Each number is 200 + 30 x the weight over its row's rms, rounded and kept within 0 to 999. Layers, rows and columns count from 0. The size before them is the row's rms in percent of the matrix's.

# layer 2 attention output (transposed), 96x96, rms 0.159, rows 19-26,50-58,82-90, columns 0-95
102,197,218,169,176,173,195,190,208,212,255,188,200,183,221,250,285,221,215,195,203,201,218,229,151,179,192,239,231,239,196,206,192,178,250,240,228,208,222,218,211,223,115,203,167,220,218,248,185,224,187,221,216,223,234,177,165,208,147,191,207,189,141,150,218,243,225,227,191,156,186,217,157,172,201,214,205,214,179,144,191,210,223,125,152,214,190,197,212,170,218,199,135,215,173,186,187
111,196,213,205,224,182,193,169,240,200,234,236,184,161,175,187,208,211,157,132,191,203,227,208,183,238,248,189,214,213,182,240,220,166,208,202,263,165,175,233,202,205,236,145,167,134,191,149,210,154,254,199,188,170,179,149,184,176,229,173,188,193,229,218,208,178,190,163,202,206,223,231,214,254,231,180,230,165,200,209,194,137,211,198,222,252,162,171,198,224,218,223,150,231,238,253,227
107,247,204,240,192,160,219,197,191,239,194,178,203,171,191,200,219,179,241,189,180,222,197,166,210,173,173,170,175,189,263,242,220,191,174,252,266,149,172,180,192,184,207,147,217,183,229,165,192,115,197,207,233,203,157,167,189,176,240,212,207,184,263,239,245,176,220,186,202,186,160,264,189,213,218,181,181,191,204,202,204,219,147,188,220,162,195,172,246,210,265,206,245,189,194,177,224
098,156,173,251,169,169,205,121,163,241,234,236,209,242,180,192,184,192,178,207,207,189,219,175,264,256,184,222,178,199,159,182,196,192,204,208,208,198,181,195,235,205,186,196,228,205,236,230,190,198,201,164,229,141,184,187,234,242,198,136,158,230,232,198,201,246,202,181,261,235,221,164,196,188,211,224,228,194,180,167,168,218,172,242,191,158,237,192,190,135,156,210,197,186,253,204,244
098,201,184,205,203,147,180,192,207,224,211,198,247,201,200,254,195,211,225,232,234,208,244,143,294,182,175,260,202,178,176,197,208,216,185,246,154,189,196,168,193,186,160,251,204,191,179,150,185,254,137,274,211,196,172,190,239,217,203,219,151,209,194,140,203,208,178,157,175,169,154,178,163,233,204,181,229,169,206,188,217,252,203,171,170,179,206,219,195,218,218,196,199,210,206,229,217
094,189,192,165,264,162,193,259,204,228,171,143,237,205,181,274,182,198,166,237,196,197,191,139,197,195,196,182,277,208,194,205,217,190,223,215,195,205,204,201,202,185,206,229,204,188,162,163,260,200,186,232,166,199,197,223,163,183,179,237,240,219,191,165,219,215,259,171,205,228,203,205,178,142,171,219,174,200,242,198,225,249,237,159,190,241,181,212,225,177,215,161,159,153,205,136,200
114,140,243,187,225,235,183,238,153,145,142,224,196,235,214,158,255,201,211,202,200,201,223,214,212,231,249,174,207,171,228,221,231,169,163,216,150,188,243,168,173,213,196,215,180,186,213,224,203,252,210,190,183,203,233,207,175,203,178,211,213,187,171,215,214,213,186,215,245,139,193,165,237,203,152,192,188,190,148,202,104,202,243,194,272,218,190,208,142,200,192,213,186,221,202,190,179
103,209,160,216,205,219,191,171,197,183,144,218,263,190,233,191,171,198,210,253,227,201,189,148,224,198,244,218,180,182,171,264,239,195,210,175,207,253,163,224,189,211,181,178,150,132,248,190,209,237,194,162,133,152,222,183,196,228,211,217,202,173,189,183,223,193,184,226,207,205,182,178,217,167,213,239,275,204,238,188,225,239,181,134,196,159,204,181,197,195,259,203,183,213,188,230,165
099,159,188,192,170,199,209,202,177,202,200,253,151,174,186,261,207,234,207,216,165,144,232,168,208,176,217,187,183,179,170,164,219,184,245,206,238,211,189,132,186,230,201,245,200,236,152,189,237,191,201,194,230,253,188,252,247,260,201,165,196,158,208,231,165,170,201,237,198,190,180,236,212,184,185,170,250,205,225,185,182,147,202,251,235,180,255,248,197,194,191,178,208,169,184,168,157
097,198,223,192,193,170,172,187,186,198,252,199,232,239,178,207,271,207,218,184,198,194,262,159,175,176,172,238,197,206,222,196,200,186,240,201,223,270,216,222,207,215,108,208,146,213,170,256,226,180,187,211,230,197,252,165,164,230,151,201,217,197,174,165,193,215,214,180,189,158,232,231,201,202,189,209,227,215,194,165,147,203,222,138,185,209,170,197,218,125,193,193,169,212,179,230,243
108,138,226,227,204,197,203,185,218,211,232,176,214,182,132,191,217,194,166,167,196,222,166,238,146,224,269,186,220,185,204,183,224,175,222,225,221,181,156,264,200,207,207,173,154,166,194,179,196,181,235,205,156,191,231,163,190,198,204,199,211,217,182,228,205,227,165,179,243,229,197,198,204,255,232,152,269,147,215,213,187,184,203,159,227,273,142,183,164,214,222,196,175,218,210,255,214
097,204,223,282,199,197,232,233,204,258,169,206,278,192,178,230,244,190,236,163,184,216,221,175,167,206,167,200,200,168,205,188,223,158,181,258,223,174,173,167,187,217,172,190,225,188,246,173,180,127,209,230,219,219,216,165,195,164,210,189,190,172,212,223,222,162,226,194,183,195,191,243,151,187,158,190,203,165,208,209,208,186,177,176,194,171,159,200,241,200,304,225,201,181,222,179,213
112,119,238,195,162,166,214,197,226,230,202,277,241,242,189,249,226,184,228,162,195,189,214,147,219,228,200,231,221,223,158,195,181,137,230,251,203,198,167,184,227,199,199,185,214,201,215,216,219,235,162,184,279,206,187,209,247,195,183,142,170,202,188,179,194,223,203,172,219,217,227,154,213,151,190,218,194,191,193,176,192,194,189,225,203,159,187,176,180,121,181,200,237,193,234,208,238
115,224,210,202,198,144,181,176,212,208,184,203,241,205,238,228,198,169,223,184,211,198,244,150,222,204,157,241,189,230,181,199,162,223,218,231,177,220,193,200,187,181,174,231,186,204,219,160,206,258,118,284,254,235,183,179,236,187,222,183,138,209,234,149,182,186,170,166,177,168,204,192,214,236,199,176,166,199,219,189,171,194,200,187,172,141,185,221,218,194,181,191,212,239,236,220,283
097,170,177,207,231,195,219,271,205,189,167,167,237,180,198,273,225,195,146,177,179,200,219,151,210,203,173,209,231,210,205,188,218,204,231,258,167,181,123,156,249,155,205,221,214,198,170,213,209,179,219,183,173,217,185,240,128,220,196,200,212,190,213,186,258,235,255,179,250,238,231,194,194,192,161,203,193,166,235,190,193,227,189,156,193,211,169,212,223,174,236,168,168,161,210,171,229
094,186,192,225,217,243,177,178,160,181,185,181,181,247,208,127,292,202,231,216,201,212,197,220,153,238,279,209,200,167,215,195,218,155,157,243,169,184,259,248,189,204,188,157,210,161,187,228,215,229,186,207,213,177,222,178,206,186,171,199,200,219,161,214,188,177,181,202,192,178,191,183,221,165,193,197,190,218,142,232,190,185,243,188,230,266,206,178,141,262,236,220,180,202,192,205,185
085,210,128,184,224,249,149,174,187,150,171,249,232,251,214,208,170,215,175,202,194,221,189,124,180,181,207,250,208,193,165,232,244,222,216,202,223,224,152,200,204,211,191,162,203,138,255,236,202,197,198,189,142,173,205,197,171,188,216,207,215,166,208,204,234,218,216,253,193,249,213,155,226,178,200,234,222,189,220,222,213,237,211,188,199,147,173,188,162,172,255,229,155,182,221,177,194
108,177,158,181,220,158,197,131,175,191,189,240,182,167,169,241,254,204,207,245,158,151,250,199,239,150,233,186,148,175,226,133,217,208,243,231,201,177,236,148,195,206,163,217,180,172,245,183,196,198,211,189,205,230,202,220,198,249,197,200,181,195,190,199,212,186,188,239,195,216,235,230,186,202,230,197,242,237,176,207,187,211,213,193,229,198,259,207,168,229,206,241,114,204,201,183,154
103,218,194,169,194,159,183,190,216,165,261,175,186,171,205,223,294,213,215,192,179,188,211,244,164,144,184,244,219,221,223,197,190,205,226,204,247,193,204,241,199,206,146,178,191,240,229,257,196,205,184,240,259,215,190,173,134,214,180,221,240,205,154,189,211,209,206,208,207,171,225,218,161,169,167,183,189,233,200,129,172,229,203,142,170,195,204,195,209,170,219,219,141,193,220,158,219
104,218,186,222,198,192,178,130,243,205,196,248,195,130,168,202,205,227,151,177,229,224,218,196,222,240,253,185,215,204,168,188,231,169,199,240,239,176,176,233,202,188,224,147,172,129,216,150,224,190,252,204,177,163,186,167,186,175,219,164,175,209,196,205,229,207,207,176,184,223,231,208,184,232,252,213,232,206,168,225,183,154,219,162,227,225,165,196,177,232,237,189,164,247,242,258,193
096,260,187,216,198,155,242,221,188,232,205,182,199,192,203,197,205,191,246,178,193,207,181,210,200,192,158,169,195,174,243,231,237,155,169,256,246,120,175,202,192,219,160,150,203,205,242,169,192,123,213,250,206,222,149,168,201,166,228,166,205,168,248,235,221,203,224,203,197,201,174,238,174,182,204,195,190,183,217,216,198,197,162,200,251,159,219,184,227,210,263,227,244,176,155,197,229
086,178,171,224,191,191,209,134,192,238,241,238,216,280,221,201,195,194,171,195,216,167,212,189,242,263,195,217,184,207,106,181,170,181,212,226,189,199,163,205,208,189,224,205,208,177,223,216,218,223,229,144,230,145,158,189,254,206,177,157,162,219,215,182,194,235,213,187,226,236,231,176,182,155,216,231,204,200,214,173,184,194,207,224,194,157,233,192,194,128,157,212,188,187,251,212,247
088,212,214,234,203,168,166,192,171,217,197,214,221,180,197,242,211,207,186,219,229,203,238,140,288,199,168,226,194,212,178,193,228,237,197,240,169,200,233,165,203,197,138,208,177,211,175,154,210,231,143,283,245,168,150,158,233,189,207,212,164,197,190,139,202,216,187,146,228,174,138,221,185,238,221,184,197,163,244,223,200,245,198,197,189,170,189,231,184,218,203,197,195,179,185,220,239
092,171,197,200,244,173,192,221,203,217,163,165,195,169,175,262,208,205,179,232,213,188,201,144,224,250,233,177,300,206,181,180,219,201,210,225,209,152,204,187,226,232,171,190,212,178,176,200,279,178,194,240,177,202,190,255,133,175,176,210,221,196,216,187,221,220,245,179,223,228,202,236,173,171,219,223,177,198,189,212,172,225,228,172,204,228,158,243,201,154,200,177,171,121,206,168,192
087,145,225,225,264,231,203,214,139,158,139,200,235,247,206,179,216,198,234,231,223,175,253,230,202,234,265,147,199,182,224,232,244,180,180,217,149,209,222,170,161,194,219,211,171,136,183,225,212,265,187,210,146,198,237,222,155,197,182,187,242,209,182,242,231,187,219,194,170,177,192,192,227,205,190,189,214,183,153,218,178,190,208,174,218,213,180,187,172,232,184,172,150,198,191,181,182
115,207,195,221,195,203,185,184,218,180,151,232,222,216,220,180,163,181,231,263,226,201,186,116,258,205,271,211,212,186,128,274,224,216,199,204,213,258,144,205,186,181,205,172,167,110,205,203,222,236,204,189,135,178,196,172,180,243,215,217,195,193,206,190,238,200,182,230,201,230,175,224,192,192,178,238,227,209,215,200,210,232,182,162,214,190,201,194,205,164,217,225,163,187,190,210,153
# layer 2 attention value, 32x96, rms 0.0946, rows 19-26, columns 0-95
100,216,220,162,173,154,170,189,203,181,265,194,237,218,187,206,247,193,230,216,196,227,219,183,180,183,191,256,145,176,186,221,155,181,242,229,230,214,215,214,208,191,128,202,150,211,158,224,215,174,224,236,231,227,257,192,178,193,135,209,246,183,168,154,194,185,206,167,187,146,227,200,200,181,218,254,198,214,206,144,172,222,220,197,185,192,168,174,233,154,247,172,152,212,175,212,226
106,188,201,243,216,202,216,171,231,190,225,195,219,156,152,214,232,219,183,147,219,238,177,251,149,209,275,202,241,186,205,196,193,183,234,194,222,187,172,240,179,233,219,184,152,150,203,168,192,168,224,211,176,174,187,140,187,204,208,166,198,214,216,216,170,250,191,185,186,211,205,191,200,259,231,167,273,132,212,222,189,167,206,181,220,243,149,193,174,230,190,214,167,216,219,254,248
100,215,210,281,172,190,195,223,182,248,152,178,263,175,220,219,238,214,221,173,180,214,213,179,211,196,171,197,186,172,239,206,180,132,169,212,232,168,164,179,169,254,165,198,187,176,256,178,182,153,241,210,209,242,196,186,208,171,187,239,178,186,261,240,210,174,240,210,180,193,188,238,165,160,182,202,220,170,175,245,229,172,222,169,215,182,185,210,222,213,288,209,228,191,219,181,205
098,158,240,206,143,170,223,180,187,215,200,224,259,268,205,241,205,231,215,166,163,157,209,185,245,210,179,219,247,235,167,189,151,125,209,230,216,204,231,208,220,199,196,185,199,200,186,190,215,204,161,198,255,193,194,219,219,217,188,128,178,216,167,184,190,232,224,184,213,234,214,107,221,144,177,183,217,196,223,201,201,173,200,209,228,204,208,205,173,146,210,209,198,197,267,230,226
102,226,199,211,206,164,194,168,203,226,225,193,247,205,229,208,214,185,195,206,211,182,227,130,252,179,186,219,207,205,187,199,193,190,189,201,159,215,205,198,185,170,148,222,212,222,203,118,220,274,116,273,216,265,205,174,214,228,242,208,148,213,212,133,182,156,181,146,189,198,183,151,188,205,213,209,210,174,196,176,207,197,194,200,205,175,168,245,237,186,164,189,200,222,209,220,252
099,195,141,202,256,194,190,265,151,237,169,176,240,198,177,282,205,183,162,183,209,199,254,186,214,206,233,208,251,203,188,190,212,228,222,239,196,168,138,155,216,145,220,205,226,170,200,194,185,159,195,188,178,177,211,234,155,191,177,227,219,223,216,159,261,224,235,152,199,214,202,198,183,197,174,203,183,162,222,187,207,213,202,161,192,187,178,225,214,178,212,173,159,128,199,145,207
099,178,191,212,203,208,212,178,165,126,171,193,183,246,213,148,262,184,223,197,209,201,241,199,141,242,263,195,207,192,208,206,245,142,161,230,142,209,227,202,193,200,194,182,220,196,160,261,232,227,198,221,210,146,201,186,194,194,165,194,208,192,172,224,190,148,187,155,247,212,197,171,224,231,213,203,187,219,154,239,209,158,227,176,246,251,197,185,158,240,187,238,181,188,180,170,171
097,227,144,200,204,207,156,200,222,191,173,209,258,253,230,238,195,192,202,216,185,216,187,120,211,165,235,184,183,213,180,252,255,200,178,163,227,207,198,213,230,219,187,180,195,181,205,227,240,168,207,198,185,192,269,168,182,224,235,205,159,206,197,206,217,243,194,249,196,234,197,152,210,211,244,215,256,224,218,216,235,211,133,165,236,193,186,186,163,200,226,274,163,199,229,212,153